{"n_layer": 8, "n_kv_head": 4, "vocab_size": 2765, "warmup_steps": 200, "z_loss": 1e-05}
Each number is 128 + 24 x the weight over its row's rms, rounded and kept within 0 to 255. Layers, rows and columns count from 0. Numbers have three digits each. The size before them is the row's rms in percent of the matrix's.

# layer 5 MLP down (transposed), 1280x256, rms 0.0516, rows 176-282, columns 0-63
090:144112101090144099170182177088132152164156115161126128119134128157127123117165150132111142140141131123167138146134133152123117136117101114128169130143123150144116135117093101111185126138110124
101:089100122174107119121143150135130142157139115121168115147096099111109135127142102116158172126081091113126113107143112133158187119077128133158135136134147130154175130111141180084155124139091122
106:125165110114130127110109096167103081133148150110120114126118161128130138105171136110113076148145106097118107166137110148114137136152171109140100131142148150137119134108135117083109132122126181
104:147101129091130141119120132162104110145063119093143123133143153151107121127110103169143128148147130093116109065137143105101133144092089116113138146142123159093151148116133165155137127135151146
080:095100127132125091127117132103122150129100127152134136124165093105130116108099114067159149116157127182128080129059107084100122108131156129127132123100116163086136103104152131079104137110170169
098:065139109134106110136085136102146142131143071130159111130102149120124105152153149144104124130101108089109126145124144159130112146078160105096140150130114125143143159178133092132110141151142124
090:158142133124131099099148126162146114172047117125130150150124119119126092091166126116105106120057089123082127134127148159110138138140121102101132145114144098070163147124115137153148089117114150
102:152117136111131063136144110110126153133128121138109164122120108083173120124163154145152117152144101091111144140147129115109097159119124119147123126152102110138082143122139113108137167117147158
104:115139116125099100182085124115088073198114134142136109124099114182121173143123155105103127123086099077125147142108177161106080158129107175075121122137138118106145127127153160115169082137123136
106:115170136154127141089112141163121128124177166146140149096127130122153127114131157099128124142133122163133120126142163130131139127164081145129137144130134131146139137107158158144144122117143152
092:063113117131134097182124127126159121068108128100170135088113117122114131099080120107149166135106134104144121127122136115135124129155148108151110153096123095117123150094158178087124141122122134
085:145121146144166140114152098110105137061129130133086132087120143094132065143144166162123160158029152134107135089119164129155175103129153115151169125130136112144176152104119147125111127111121115
101:145092088168141173076114155115132139105109097099177137166076121127118130175142128144149142157096149110138136106136142130141136190134129123125094143146117096129123097137101088116152167144124136
109:086133135128119115099150138101107117124088089142099103151156171135093137116106124134133140124128129125162124109173145091158149097157141116129107148185096102145168148125099109133166119147161119
098:141136139123137127113101156149136161084147112103122124124164111127079095153101154142119070150152157155132102100132080139120169103079105134061159141124157127183115122156100131107108120127143091
094:145111114153101100133111100084116116145113160145109119136122157139109112130126142148114173114127100137117192157157090107120172129126092154132160134100108093110138116149122115106122102096101115
103:122130179112128129127158100146140177140100150139141121142110162119116164134124141123109127152101107151130144148135103125147074130117127073117123179110140140139152133147138130132121097114152076
104:116110145117114161139121066135112122130150157106132162120133136135139105119164102145123117126117152112102173156165099128100109152161118086095112133123181154119088109168142118132131141136092139
100:140156101106096113127137116112136130099159133129140096127117132183141151133156101115148130138088123131159196114155179166095093105136126133172126125130138168158123145155115137160170135148134122
103:094168108131122138137092126135088135115151158101121160165118115070139161153127085114053149135121109085111144132113092107155113152139164098104109157138145120137108110149131137091088155145153103
101:122125144100129158135162106122140144123112167125163111131140140106111157144104125166131109123146123166101126194149147130111114147144124149123128138153145149104119105141097178144130100159156132
093:154134149132120144112157118145158163146137111120152062097117146098139113151079140089114146129118116125109126129071058134135159134109105125142155147091099126131175144150118120094143155150153144
101:155139160126136078173102102144186138120110144110084116118124124163112101130134147102132088089141129117160162135108066126121116146145136132106119100182132143186122148117154117101125135152103135
091:164171122166124141123130092131118146096142084170136096160161145163136102125129137126125153140132135129083151170100074122133130176114128147133129181092135107125141110135073125071127117138137132
100:103110130156125123129128091140124129181132111130126090178156094057117115115131160153106152160107128104127136117157151091134125146082159150112114147174118146139152122125139148174148146108134156
099:125156124120116132112116137117116121126135106142111153144108116083141133117117159148123114125118136061165159067117142135141152107128135125119144151154105134125163128112121085134148168079103153
107:122110115143105164145156154166150170099136101128111143154127127092136097076113172165115170091144149126119162081152118117192112084181150144112142103109134163119137136140122162130078129132175107
104:088154067154138141142116160155124184131111106165099144108132106138153103064139068106081101127106085066129143104137120152122158136111137177135122126105137131121112119144129124133116172160141085
105:126155111101103106121113142157121112119104179142129112130156120173142158102119107088134145118096139110112139135122156138171189111155122107099139090125169113092109085141117158163172109153166162
095:164101107138126121167124171138154135084136130129145137124098148155153121122098127111097136164083144114130127112126151140098145074119120105127131088123126178096116136122100133162092183119134168
097:106166139040106112186138145149102104060107116101114090117136108120110141152108132139072127112090134102105116131175101110150127156127145116124178169112129144164139091095150119157118118160103100
086:116129118113115170120159135133117137152125116147155103148193121124140115119155114126135160150134130153148088094076137119123113131148122131114153121154105130177123098162099118133147186168131118
099:126075149138134120123122152099117176110171182097145155105118126151114132116156123150110146126112146125115107128091122130129120121121149119127152118123119101109131111136126139080135127092116140
104:130126134142122137144145184162114164125121139101175136132108126156136137072149084122106103133129137144126142106126127125100129151109162113145158109165108087135138094139046155095102113074157155
101:101110114135119121135117129102103157088149134091140131193109182105134147106099163148153112107152159117202132118105126113161146136139118106117087136158096149115145132141165129116122119104138164
097:123130104099132138081118108120106125130126136051158093097114051114136133154128126105086139104158129147108167090167135145156114155122131112134177128148116104133116129134110165165144096129124157
102:133171125119111116111162118115143111118180123125096127131123144128115086111149071152134131136065145122127158143121110109129122146119135113120164142103139116152110144087082146144108107110103099
106:118106113121140182142115106148121137107125088128165162167121084158137144142117106141150110121152138096172120111109118173107105129136081133118090127090076089115151158104138107114148118128117142
090:116140131119110151141103095170110120130158117171080132168139121096103129098092139133155120089110148175132123129147145106133144133141115107161189097125124131152164118106098106172115112104122141
095:138125125139115125130113153124100104109121117101150125107113179079119144134111129139121090137154159134126138133132135129094140096148099162142137138167098158145144129112088105160161132121135090
104:155137118119110151106116147123105157087183141113126164120149122153128186133139145092131134064118138094130117147100105116137121119120090121147168152107108109101088113157115115120127139140113136
107:136117110138141118150153109170149128098145135157158162117109190112174126109144125150124164120125156138133140127123116139153127120139144111123161146142140134116146143154142146120098182171110130
102:119189114156110099158119122127079105179198151143147067131130133148135127145103157127120132140120132080135127095136138141094132137138138139137089132138105166148144112132090144127161119100139130
102:106113136141120099155155151147115115123105168114112090142091128145162078140124144144115110078098101145124158143116107133154157082134128139141167138096137126192174126149121114127143141129102113
097:115155168133103171111142119109090089119076144099075117098122111148116104116142140168205141106103088186129145102173122135141147112162094158077133132133119125102100140122126138072115142140132114
099:141133166113141136136127137147101106149108110114096115132130119117124148138141112118138158118133137135121159105197130109120126139147106106102163152111134105113123114120103152073105188111142096
093:157150071129161098175141086117121114129131132119151108180119134117133104109134141114086156175100100137120158130128121124134127091133161117127119147141112110094141128156146096161113100087141158
095:124109162106111125151156138112123127077158100116145142133121112142136070077141111155116116118157128170181152124113117171151120157153087138140155153103073129154112155131150154093152130126115110
096:135154083140123076145104123173093117177139145125138113152113171101119149132124105148115095113133103133121137110133133074173141132166159119149161096178133140142129107126080104140186112152098120
109:112110110112145128123153121108183120097068152108137125111094177083114085101113114147121137116156123102114111131090082146167155151123170144139136142136117178205092073084136123108172140160117136
101:108109140145117106085116118142126127158115116117104132111140120132122137112102149140104155100122112111105124147110116140121168167151156168084120118110124112079170122158178179127128098112142098
106:121135131115112106132132133160131094125109133180143131153128079114144103082140124122106141154122109090162175150116154116087128078147115155132126156127140154152174132106096170114113120138156134
108:125126130089167146120121103160158151112130140110178106140108140086135169091117188111103123095130129166108177134136116153095128116130097086116105145126116132166088114149122130121136160093090103
095:126149138139098096099115123150133129124102121152134157100194112080157127135164136105156091133126137155107112127141100108136187125166094083117109111117193170121145104129190120134153124134115124
101:074134118190122124090143135139150149105105142119114166069160108105103086091127088109148082136092125112125110151101101134127139144119107159168147102108144083104142089152168136112113072125134120
100:155130121117130106156144157139108150142128125103172131152154131096053150097129137116127131145109165113157166122091160137091095096117134103139137118141128131115146097165128113163168062139176094
094:151120087106150115117117131143116172111126151114098167132124137111127159121137108153095110138104104103160127127144097185149131108122165099133130144160176171147162128118104167127103130155090139
091:154121140145079136118143090123143116119146124083141164103137132101135120124105122153176116135122126158107119125200153108116148106113114136123149148118115166124132151132124124110127094146127077
094:134134094133142119096100142091142118158095130131146158138086139133145112119092183082131121156092104107121170112142137132124096107113091084129115142137069076172111148125088123123160167151080120
111:175091075145118104127114089094154125119116165135135141145148154137105132095158131131116144142126101143150129154123145114148147134102149115171103146119106149120145160138134163103158128125126144
108:140119134103154121130120134123123131140120092116118111127140165149129118143119123112132124127127111118110156114138112116135123181139166146095121140143149090082139148150116134121126149075128132
099:091137128131109105087110122172119128163121164120088118166110173109131137148137101119133108145136117113119118133147125103142134132084133136147123092121095090103133127120090119200107136101090122
106:113142121113099171157116132126150147103101123143124126104153132118145139095130166141143129105103133079114144106175101124123119112166150145112153154083132108090105132145129102143090153153182110
107:129138131119135147115172128119115149106168117131126143181129133156073131115121144144097116134130156080130158148111108128159117136132110158121130120122138135104134142110137144088092125170136140
095:161127111107108105080109144143108146144169152136165133103149108124160139100116112126077156177135158145143118108117103089113112169106111150126133110127148106137107125145142124111084124128113142
094:120127144164133171096128086106146135125152130136090108156117125175139150095097104144159147127127120122140096103093125124104145134121081105097099150123120146116143130095130171131098159107115135
102:123151114133149107123131159152133117168149125083125145121144156155149111082089144164142139124124107156112165128108118089143125112152130102132138099172157140160131102099090115168095147096107133
105:129158132107117127119108123138146161121163122111139109164136156207117151107118096148130151086141134107154109149113120121100138137121140150120111176156109142177107132117158138141122116136097105
109:124120158137104116133092085146120098133117121120167145111062134142133176119095156141112107090116156087149080127118171138179107156101146126144081129112102107117120090107107132131115133093113140
102:188144135080148081115168124179144143103140188128143156162122170132155155113156089132164133081137133125153190139137126101113145073142118115138069110104136115111120135098120165092147117130134121
088:161117111133116160114139120100133130116122138127153157153156107149108104135139136098074199145164105134129177145146160125195137102171174137136116188143130154116144109127137168068148128138112131
095:122105146160097141117102118130075170117092099148129150159116124074139127154158117163164128157112170114141151122105081162146122116156148094106095126091124122187138164160177118105137136126128149
090:118111108152144125145150112148135166155133152078121131123135164103147092109134168113121110143124133155083142154140149098171115141139166152152144099115094181113150111110098143133143118152163141
096:087102130128102103099146101085151126115151145117130118188118123102147099128129159168135125108139138140132144138126106133124149113142121127109123174103103105104114145127104127090094133058096149
105:120136076158115094144138157123143170166123172129118104112125125110132144145065064132116147141133139147132155084075176182170119153123099099125132077137164131154152124129157127164133163113122097
106:095098090124175088141125131138136128143105140141113129144123117110094144109123162118111124170131093137167109121119123116144158087127085115143107149147106150143150126115115092159167111127099106
102:110116153147097098075093112139118117137125153139128153110143147124135142104138099166101123101088162068117163111123117129113145124090108124167107160175142133087136128098120128183159099164126107
105:162091110119138127126084122140152116139148103146124111125117158126105088108155157113130162138087143090139119099155144171117143100098099136122127098156128174133090140086108093167116109113093101
098:148136137092164092096111149121142163117137115140126153130130157120129097091182127095182156127104109136149132117125140121121138140131128143104157103147113150149134152119147100105136130043160136
108:157135094125138090128109135131103132082103107151130120144162167159153121146160121140122124099134107188178136102166118094131100070145106128124140183092103181128152146110131165160119136138137145
101:142141125182145076112134107051115122146116116159124107136151087131148129154125105150126147116159122111127108069145124152148100105143158095085120107091115114108129133155099118156109119138146129
106:093110135134146142144169083139155144107117110103131157138156111109109082149139128128153123137123099164139117137136108103152137135135151112161094131121135115178141132120124178194145146151048128
108:144161119135172147148092135112128155151119182163152139114139125155119140145137140116119154136153160110129095142141148125106095146139121122101085130084151112113148135120149113131085106127137179
104:099166104094169097152127100172144142149132182135149135142186134101117142155112136096129095138134097125122159152129140119166154129135114114114102100147140148136171069113135132119130164123125196
093:108112125107167126152144121096090154124099117119087083139095129129100118139157126141145138094137170138123127171088149073102114119089127121138116109104119125106151113140122112138131120114144153
094:155109147102093098129130170087155138164153171096136147147140118165155104140162071150112128150132120109154158139122156139142108158131147105115159131115155109134105100133106119179126176125116088
097:147125152113090118138134128100082159136066137131156130148066135145166109108114142116136077084080147085110142135118132112093109148132186103135130140131174101094150099088105104114117111119123126
101:069119094100152114116146162138135136107080157132110113111131084158086119139098120156138128098116130135151112135087159176066172086148095154169134119103126145107097143176090126123122134146108141
102:114153100123109137097142128117168147101104147114131126117125148100145131138125122164149136147152151161153177129130116121181131122135136140131128117127138081125135117131066096107121136093139114
103:145125163151143120122137152103131157159161142123167115140098120152105179164106132130106121161127183124130138132133114151148139105112113106212114085091172112140095130140172107117116100109123107
102:088101074124136130146147100149101108094154115112107098144147121131161151123139115142171168149124159134130161144145108128108124113146110151077108137123193155130136112080115134105049155095087149
106:155177109127156099150132150086129104110143118130109158145157151135161099124114087187114108120129108122145173139128119124124112121076104102151109126145127074089140128135071115124118129120108113
115:124146111123155156126126159123125118133148139159166117139151117109095126134084121070139113137148135088117103149136128131111152131110110107134130131106093157112158102110116135141131118090087110
094:109082135116149133070178116147092136125130105172104147188160113170151104141111115141175113127143135129133151163159145116113109119153121105147152131159161169126149126111131200145149094118107157
100:144147089145114098126140096159142077129146149154143159141108150176129096125129096095166108138134131134158113138131167114134155127184122085152101108121127119137109160150116151132071118119065084
100:156087140119132142131133157139139123108127140107159108160110150131157099111112131130130132095066114148116147081149150147161110125188117135146145148139114145148069169118113173093122134142156127
099:113111152175088151155161130085121119134150122137172181124122134122071129104089151142146144101142113153135126111140125123094157140120104115124125153152145138119103117142083137117108146114109082
103:131119139124149125084124153104066153149141136125113168111130109109124150129138125107124162147159095135114131148070133116181136099124114123114140168128118112155115130131155130137091141126139164
097:101098119127149095098152127117118120150127126140124116138132127092128146132125133153155126104141112135091122109125144085084111168119149134091170122151112123134104106128105114186125125132137153
106:128100146116169193147115095149152128111130150181105174108110111135107119170129149154060150146150137131110133109105071134131111107108123119123120129123092116092114141107097153153121117176160112
096:141123104112151087126087149172156129109138118164136118131155137170113142132118160169143106117143144121107102108103160136113092152108130126117141095134126120120123139102111119152102143150076123
101:120156119124143147105097158132159152112128152112109111115148114093141094110112117146123067128133134154116148125104133159168139127143145103143157136144131095131144157128148135102156124144099145
101:135128124130119155103121091114111148187140144143175121082133114132132144099127114179139112104147105154152145164109119124179137118110137161147145171138153148125144129165123107115106157104139116
105:146135126107165130109079145127153120156088131118168104143079128144123139195167145127095110114114116135160095100143173159124139135092139112101091111130150126143135148146102146123155136160111185
108:122104125103146140136118094118153109122113098123103107092104116086131152093104146152111118136167165083130112101106149135120127133142162143144108144112152106084159121088108140103139172117136145
098:158169116110136105115105143121132158140135122126145100128151125098153079103067134108137121110110086132146139125141147098173109100150097137108145139119137127129115132148177142127100158116140147
102:157167143129145115137102112109132110159160145136080095135115114157169113151144150181159110132163137137105141109140109126113137152100107144115112120133101140109110122127126098136145094135153111
# layer 5 MLP up, 1280x256, rms 0.0514, rows 177-283, columns 0-63
101:120133113116135111140104125156142126168129127086131110167153139151159141154141117103100184118146110093108121162100132092126112127092125094136146126108161192136151161154124165123079128143134134
100:144136149137125091161154091106120144139087104190101130132112131087141152142140101115140092130139119149151120126156122100144121124099142135097119114152106182108126090167142099126170119137117105
107:092153142111135141101119178133131122140121119111122116119117128088158106185171148126160139147135121143126126105140137155139131101094138160151122157085116099151111116104104147155150122084098135
085:102151153103118170137129104130165123094126127131125128148110108086143165150145190168072159135141109111144132115135122156143130153140107115153147124119160126158113138123117131127105109141159097
101:138106116135082128151113114167079170097090106136093137144149110132084137105146175139134161136136186148120156152106122145151142114125140138096102137085130139159134107133112113112110135117123101
099:068123117090137132158169129086119138080126132144119101107133129156097140136102169158137132113128117157130084166129119140119121137103103135132132109167118128141126137116140118142091149189111123
097:152119121130153116131143131090161179074134124143146127102083135167131118114103086124105117110136108115123128132126119173108119114126125116132137049123146142117126139158160152128149135099129139
102:160121114141157134091133116134167154145148109137102151170105118150118106097132171120112152149162132074151111119114116135101081123125110154078128117145125129136126144095143120139126109133124165
099:131117131143156137143098125109120100144120105131150111164114106098100154125099120115120126089115138121128136134101121103104113138115152138124171117176089111110131106153116123198117126123165152
090:168138143094123150074124118073151117175138129150148092147146159091133122159180122135135142145175116137127117148138135134133160115125142144083091092118160148131116102114150140147149122167114152
091:133150164146117138130125154141125128190078116102098143117117158139121123110106114108121150124114120108114112156130143116073156105179141130152078123087121108111098107111157128119154094137134136
099:110123134112164132148141108168116132063098165126067105101122143110134117063153101104159129122137098110127115127140140081110159094089132145130162113124122146157107148125111146139098110109115118
106:137134138155100153131120126109111144124132143137080128130095130104136079162140092130153175133124130131123154101115171138154090108150092078127160151144154133140110112162118122161091131086141135
093:128156150096124087118138166121121115173122110129106120127125157110105175090133140155116123180140144158137144132141107135123118142121103118131111098073100100165135116111103125153149137124167114
090:154118121143123118131123158162110160157136090109169111120123118126103102122097078127127098084151085119138153132132161150110131173118170148123136132156097136170140145113142143116117146159112115
106:125112080142070130142122165144085133146157143178100112140174105124132155123096168133138109140100086125121115097146079163116133118149123129123113093116137133101164085137102134136161112112107151
105:131157114153157121139109173120103118143088072113137103145124160094140108126102173114128121131128115145144093117133153149108120116135136149169139106106158146153132159095140137138147148102172154
102:102101118137178143132150171148153076122114105108139113118111151134114163169150123111180141092145139122139116104094151110171118117085113125158181139120116112108146118164163105152067150145113115
101:139137136095168115087070106120125120157145106067111138120138146115137135153057142133123093124086130126110089150115144112141101167130099125141121116149133145108144140118101112100134151099129139
103:151092114133125179116109112135164123143109132129136110122133158153129124165169088125141124121140142101106146091155159146109138107114151132128123109112111119140121157146183110104129121118127156
096:108111123115092150157149157098172129155118118149122183148133100168110147129117149142118139141087151083105122104123099173105107128096148144161144099123155111181121162101121153080097083094123094
102:146100133128124155097149080130124083127127139135111136130152091131095125119062168118110127110070118105086130158123157149144128155120065130116169153142140109192091177129160084097118131138092174
098:069146109106115140134100113129143137114098114131135103146073112118092170113115134126144147158084127128109155089117095113101115113147092165172135133109140128144145141072195134088160130107121147
098:128089128102129155144127152106120138101092141123116137129132126149097158112137116145121124115140128082135115113100120183104145079135165083150174082141113121139137122147129159143096120147183128
102:122118169149118139125154121131143139137118122138148172131072145153151129121124150081116113134124100118120154141144173121115121126129105155187131067165099127113092120105190148086176133117115128
110:132125124098112157146128118152132101118087134168117131090137159150132160137132091128119151174087123159111176103083115123111161132122124170101114105156129117152149135088130160116103147117139139
108:098100079057135081153127123159184141125101132112128089133168175129112143121104153191135166101089125142157134142129131110103114113121120106142117102096125114104156104118155133097122142149070105
102:138105151143120100153088138132120112111121133122161162109133133123109135118139132122108166143102120130148154109150147090131103096159101136119101125122091137148099081113140132066121124115101122
090:131121112124090134189120134137158131177117143099135127132138138153060133124111130117145117137146115156121113153125090080133102109167100139094134151129090172116114132140166131085159138134106117
098:126137132178128119070142111105128122098137096084139127142129143173141138144153144129151128145126091089100084118136152157098129082174069112184068117158133130176139136130144142130129118121145152
087:133164142143150141159127148140135114118149166137115116159110138131114121145127133108118147125119112118118141148168098121146107107114105128117120124127145126114098155094144129080116103118110132
093:145148122126150088133139121101153153105161134147116135136117122143140100114079123113125113129153134124178178168147100140168101120124116145169179154109127125161116097085147112114112117100144133
100:137173096141136114055141141078125145144109142155115159161166084140142168133141123137122103121130133101187100144089099159141106153076124120166106152112149117117127166142092100146128100140154124
100:121168138125150118147129141140136147106102111117115116089101153201151145126159130139135162124145093134127164155094113126135116158113137190102166107140125175111122100116120098104126134125149121
097:126172102104123152138099141100141109139124127132127125084122150136121138163137160134137135117151119171127156119173137142137109069134115095127085166132140130119151124120152097165143150088133102
103:186130148081134161149072143095097114117145135091178127116105135165120161181121151107087109139142161117107101109127099111087144129140130126112108100114160159126171137122182128124147152136120139
106:152129137066124115142128152148151162122123115117124108088166066166170131163126117126132151111117097101162158141095142116112143163106099140145101142124120066094165150120127137132117099135095161
085:117101093115099090113163147119109113115122104139139146134130111142092137132126150123119114135138134126135083142132113126136111110081127140093107156113157164127131105118181108108145165149153088
095:141117130119115136159133121106147141142142139131161138145149155114142153134131141101123122130101114089148139126098128124136108174107091094147097137095151154147110101125142158122093119109132118
105:107116157133122111148177174096139127143122136118109114116143151108128130099167154143130144075152102117101109127131142126112147107165198127182125111084094087124144121121129174142138111146158115
098:110150120129110123107137114118090145109124127132131086148119073096127155167172121117122111159115122143107108144142160146122114132129162188132143153130135145089122133139145086099089104106180121
104:101127146181115149125126179130120078126117085119100162129122161150122137072168128151120101135119137103130095169113128117123164082112204164145106143149161120148115136138109113157098135177100139
121:127134152132113145199121137138135098122101148093125146118128161110184122105125126134140157108135112156140121150122146097144125124130156114143121129122158126142155119118163137115133140141130128
096:111099115159120150131102132132117142149136091121121102139142109120132141133168105084106152177161104113100106164133178102125117147111111131199122146162150133166114154135177143071103123124127137
101:132134114130133134137143071137112121118088126122117152157174090123110137093073125155149144133173135115135112171124165099134122132129138103118127108155186131128148123147166161130151108127106151
099:134088132114129130092122165105146146152122116057096171086120090146119117120133168100087091130128135143128126139156101115115165160128114182098116129141149107151141127132146112160143183087150129
101:136147191123103118155146102152131101128123142091136156191158126125124143125095121145137097120133128100104126133111115115141122123107113149155128106120103126099155158156108149102122133157061123
099:124093115093128091115138161160145135067121125139147144102151131192107149119150131189146121108125158144129110105117161151158145105136134133156154120090124149184122135120124125127144145130135108
096:139124134150138126126124122140083139045128048112134154094144134148111153112117165140125141090102097149109094131129160130145096150132118153106112144150146110115198102104110130112117120141131138
099:110130087188120131157141112166131124124110134107103116189084079108161111110162153141111124080098137106082110154124106113122148152128130114134142147088093143152112124127152131112145090104143148
105:145090096152186146162139097112136151123165145109136176156085119137127092151153138131167160114137112156154110149111107102097124142095106117129141098119138127186194097109167109164131103084117133
104:109136112116097142102107148125186162111140134155131142123115153127111116166150113147137128110096088105164130123111139127104124112174123081132129167144102158126165109131146112118163134154127139
096:150127102121140163144089118122134148134121142139104134132108188134137139137132121134109127125108125122123141131142104104134133107137150097100149097104087113109173124127078094118119128107129153
097:168121092084162125140096153098154139134111135123119112151174154095134145137101147142143145122140125085105116165102119133120102091156079130123090111101152111126132083108141125157120138130134124
099:119182108142147163114093125132182129120135150122099122106112124126144109130141136134098125136134128161133099166136114128133081120130115127123093116117140122077180156111130153113132113141115096
098:112104156127145107195107128133148123112130150136092153108138132094186103133108157132132103130117166130069117129131117086109158117112096149125137147082124122087111128150133111144145161082102143
092:147173127132120150145152131130105140119164091133137120139138096124135112161117179135102112111141124100158129104091086105122123137112151195114115151154152154135119126130108081124076108109107118
095:118183128133128101174123162121149095114108121159123130135147161142134124110136105188143146111109118083155128103088141109108137132100113141104119140142164155127112141092141118098114103127146125
108:151100093076174141143127152151104066150147127120102110095135158114118156151098165129102166121132136144155123163113130155124109147146156146145154151100086141139135088099095155117111105131130123
103:124140081129148147150087103100126137135130120108133154154126120101138116080155138139138128118121107130065162107114165135120121102157088130146123127107119147151147150142132096129154114157122158
093:147113130107138140148169131114126094118149125096137139141131154124100144094144187143126161100131144154119159190103133117085137127119122132078141147104100103173152112102116107163146104122137117
100:137098148159140130119173103117139128150146097085117169114138109133107089170107149115105148120113118142175109181106070101129139098168118125093141101115114136134142087091112136088131109128110136
105:046115131134104148108174185108143109114151125122134130079093172145159108153164130140124105127151113116156131139124179102075128129121104144148149076153146144148120117094130120145155128122122138
091:122111108159123127117133133096157138094105115130092099121092092118126118170131117134158129138183131178108092127143107132107139103134121144127099160113094135130150168141125118135119100144119123
096:136184165114089161131103193139143130167126121155160139112116123114153119137154142182092145133135103119126140129126122140098119131110119149128120121149123135104148097141122103156106089102125106
094:174156153108088115136122119136121121170085145113095113154153115113126124128147122125144154139110134118149147118088103159137107109106098113135103111067120110112155149177139126139137217133098078
103:125134112101118154175144151162124157106148106121142128153134124061097175108114125127116157121176162122106091125135156162149125096118164122151140134131132138088202137103114113140136106122162132
103:175152160108138110091125154165107091181104074151127151145109112160155133133167142164115143144151137113128118090102108170093123173125156170077109131119113127131134107122126142115175136092127141
098:132147129137162118164097104111118114149114131095108126094105134158129099112125127100160108120124167115111127109111076092159099157157103146101140141129114165144107095098130112108109125118125168
095:157141137092143124092163137147128124172125141129118113099136172131181117110130116101176178124111123165127147118135120087095134162172124123120153104112139094150103146130150107121059129131137156
096:140144128112164112168160107130129153145127125169124125082160131135103128086084095098143122120120119091086104131148126120151129153169104135153144116147116077118108090131093115077113136137112128
095:181140138104125116130093164132129100145112121142121117151153077087136144128122105126118157123178137148138135125124139132095149128078135084110128119120107136148120132167152130136104136171120151
090:118136115132120110126149100136159148118118123157161103148126142117141130136095131111105144112147100097123149182085115176144133118100124113132129151118099157116137089168124164150118184164113157
104:152132131137123133117159126145139151126126092147141089115084137133110153135109119074115138158127155112095152148116120127131081146167111112139101101130126133146159118198115100124133108108127114
097:137115137127115186156088111162101115143150124156101138139126136167135163133137121131097114107100132170103107115132144103154145103145104160132122135111124092125103092173130117114120131109103126
104:152110126117159157123135103096110138108116102140127142153124119167103133138159108132121114145152121130188121168112177134105081134096128113132116106123138153138106141154166121114136141099134179
102:123094119175117144126116103112127130134131090121114147148149121106106118139157092134116130123143127141171163089137150150113128136093110149101124119080076113149115138129130128113121161101089161
103:122073102087120152136125137141164117162134102093128118149106156171132188117129139140108122105129185122134146128114154118122077132071116125136154092140112168176146143137113139118110079121133138
111:191143148149148123173149115116127150103099123122122072115133122149146078131112140095088141146131170137113128116113143105107116105098107133124142152101106103133139134112152123116101147144182099
100:117095077126126081133152129114078127143091122113091097154135135134163136105137176112100094139138144086133085152153141082160161157176122162146155130107140115134167119187120148130128143088120160
106:116153165140109144142143117106119100121129175133143121135092100155113106111132130134127149140113099093157142142083124152117169129132129152106143157099149093133157151096105105124108098121149133
105:186079107160124136108112132136067124086113111129147136122157133129118132111114117161162122158149119104111135139150141131098118118144156155122136158158109099168137147145107126086124128090090102
106:155184122145140149151166138136112138110132074100149156116094132127144132139102119143114109155144146103138112157129114129115114107112129113159162122158093108126144120138108168155097129150148086
104:135181109178140139134096143147157139169137129143149189136139137092131126112122140120091096129118092144110103136130125165156122108123125120125116143143148148129091092136153167133180114134062136
095:101119107131095117124128085101089112082103089144108111086118135141129090107158147128135102124122123159098163160136158116105136135167147108135139111099133149129125166133165094106155100164117129
097:123159101118092128114164122112171107162161123165140111131148121082103122134137129135119108152161145129169130148127142131152153145130076142154114099101101140107105116124153165159143091141102175
100:153152129139158117112097143106133163119153117158091153159130092107138177123111117117122118144151139128094115083141126159069131103119137095145123183139174103094143090131141129157096166106114118
106:121167086077086083128192155104163084134088086136144128126136122137117142100156159130110125137093132105086138143107137137131140106120131098164112118157149075098182139112167125092080142116121155
099:144097146096136174144140136150137155112104124099125178137179116115130091134113118152141156129144150136099162093090163132092147109068087108154134128162156135176117178168153130122128148158098137
106:146115142150127096100111113135153189132082143147092136131131152095124123160078137136139117102119160115160131164084136114136145127125095134172127088102170129113105132102162099143161120149140145
106:117122117147154147132157112143122114145116113094095146106179146135172208136107125102111122116138186080099114147090139071092105144144156159114050126146111107139129131136137184130142117146127130
106:157156096140123166118162136131129135096138180152135115133119147140092138092145145113131124140096123128129120140122156131121116129166113097171127125130076174120116149125121098105128079094117171
080:180192130132153126170154123153132078169134151127115132088099158081124156134136093144104135134111079141102149105125084097101136161123148164147117146115114121131104102109161108140083180131149104
099:123088122137156154134127153097152130121098141118092117105125142117100124144121126086139121135147135144109112185110113122114144129131093132106131127136090127126101144124157149117123126109147158
096:135097118160139151153101146119148087111087113147080138127129100110112137104162135113130143182169094140146138099131143075123099144107105112111075094132152098138124148130160083139115130108153148
104:146103099133149088123120144148122130147103112116094135123136156171156129112128109111155139135131127115140137136106136108149154143128087070141115108126135138138141100070174103124138124113135101
108:143116130104122131161110115168125159120121104150072121152127123128092126104131153109099121100110122100140113117123137128150144146159089167150165179139112159126121089076156117140122167132134121
102:091164132151126125160131088133171135078124082189169183139171129144120115091212118149102101113124122143147135165158143105095130126122134113115083097142097149085121106141143118128099110136123129
107:121169099146139107134121100131129135121159136122124143191120159179108173112089090142119107141147096120165079168164142136125098138133092107109135156127120161152097072105144120097134140115105134
097:109114145103077118125156156124144139119141081154085140087176151114127173132114136107132147091117136147149124150114175120149134107138106142115124153111144105149136143156151138108116146131144100
107:143084135145144141167153123129092121145134134129118151121128144146112129139137143132155152118157102091165127112170088129103133131126096137153127121103126144145142164141135150133101137096096133
103:155167078139113139151125140122131125081136097132153180140169117114131104111156128141147144114105110131148131148050116145088134081122183124145133113141153104116127102132132110092167140128111136
105:134138116156108132169113170099173080117146134120147152145117147120108114116126125134106115100143121151133119097158082149103120080199118193139110155112110112150111153074110143115124101115154120
105:127123101133163201108138148118139172084103105112089118143132177136096148111126165110134112142100164161158119161128133169141085135145117145129133122099109122134115144099141123097131143110142107
096:143107187109090115149096129111111154114122129132109104153082138132126176111142096152128111108131118144127119127171136125135137118153110088119138125124153143148135127136120086135119127126138172
106:188105094120136154122100100175138115140104115123164125107104111115095105127101128154106120131100104111148130137136085145144143156070113188122114104142148081139151137127116094099163146129108109
104:127102134160117165097081150129117135131123102092069099159146114116077106129108140094112141151111117157113071118127104129130097156181117141143132140143104087141150163147143175131126128084151141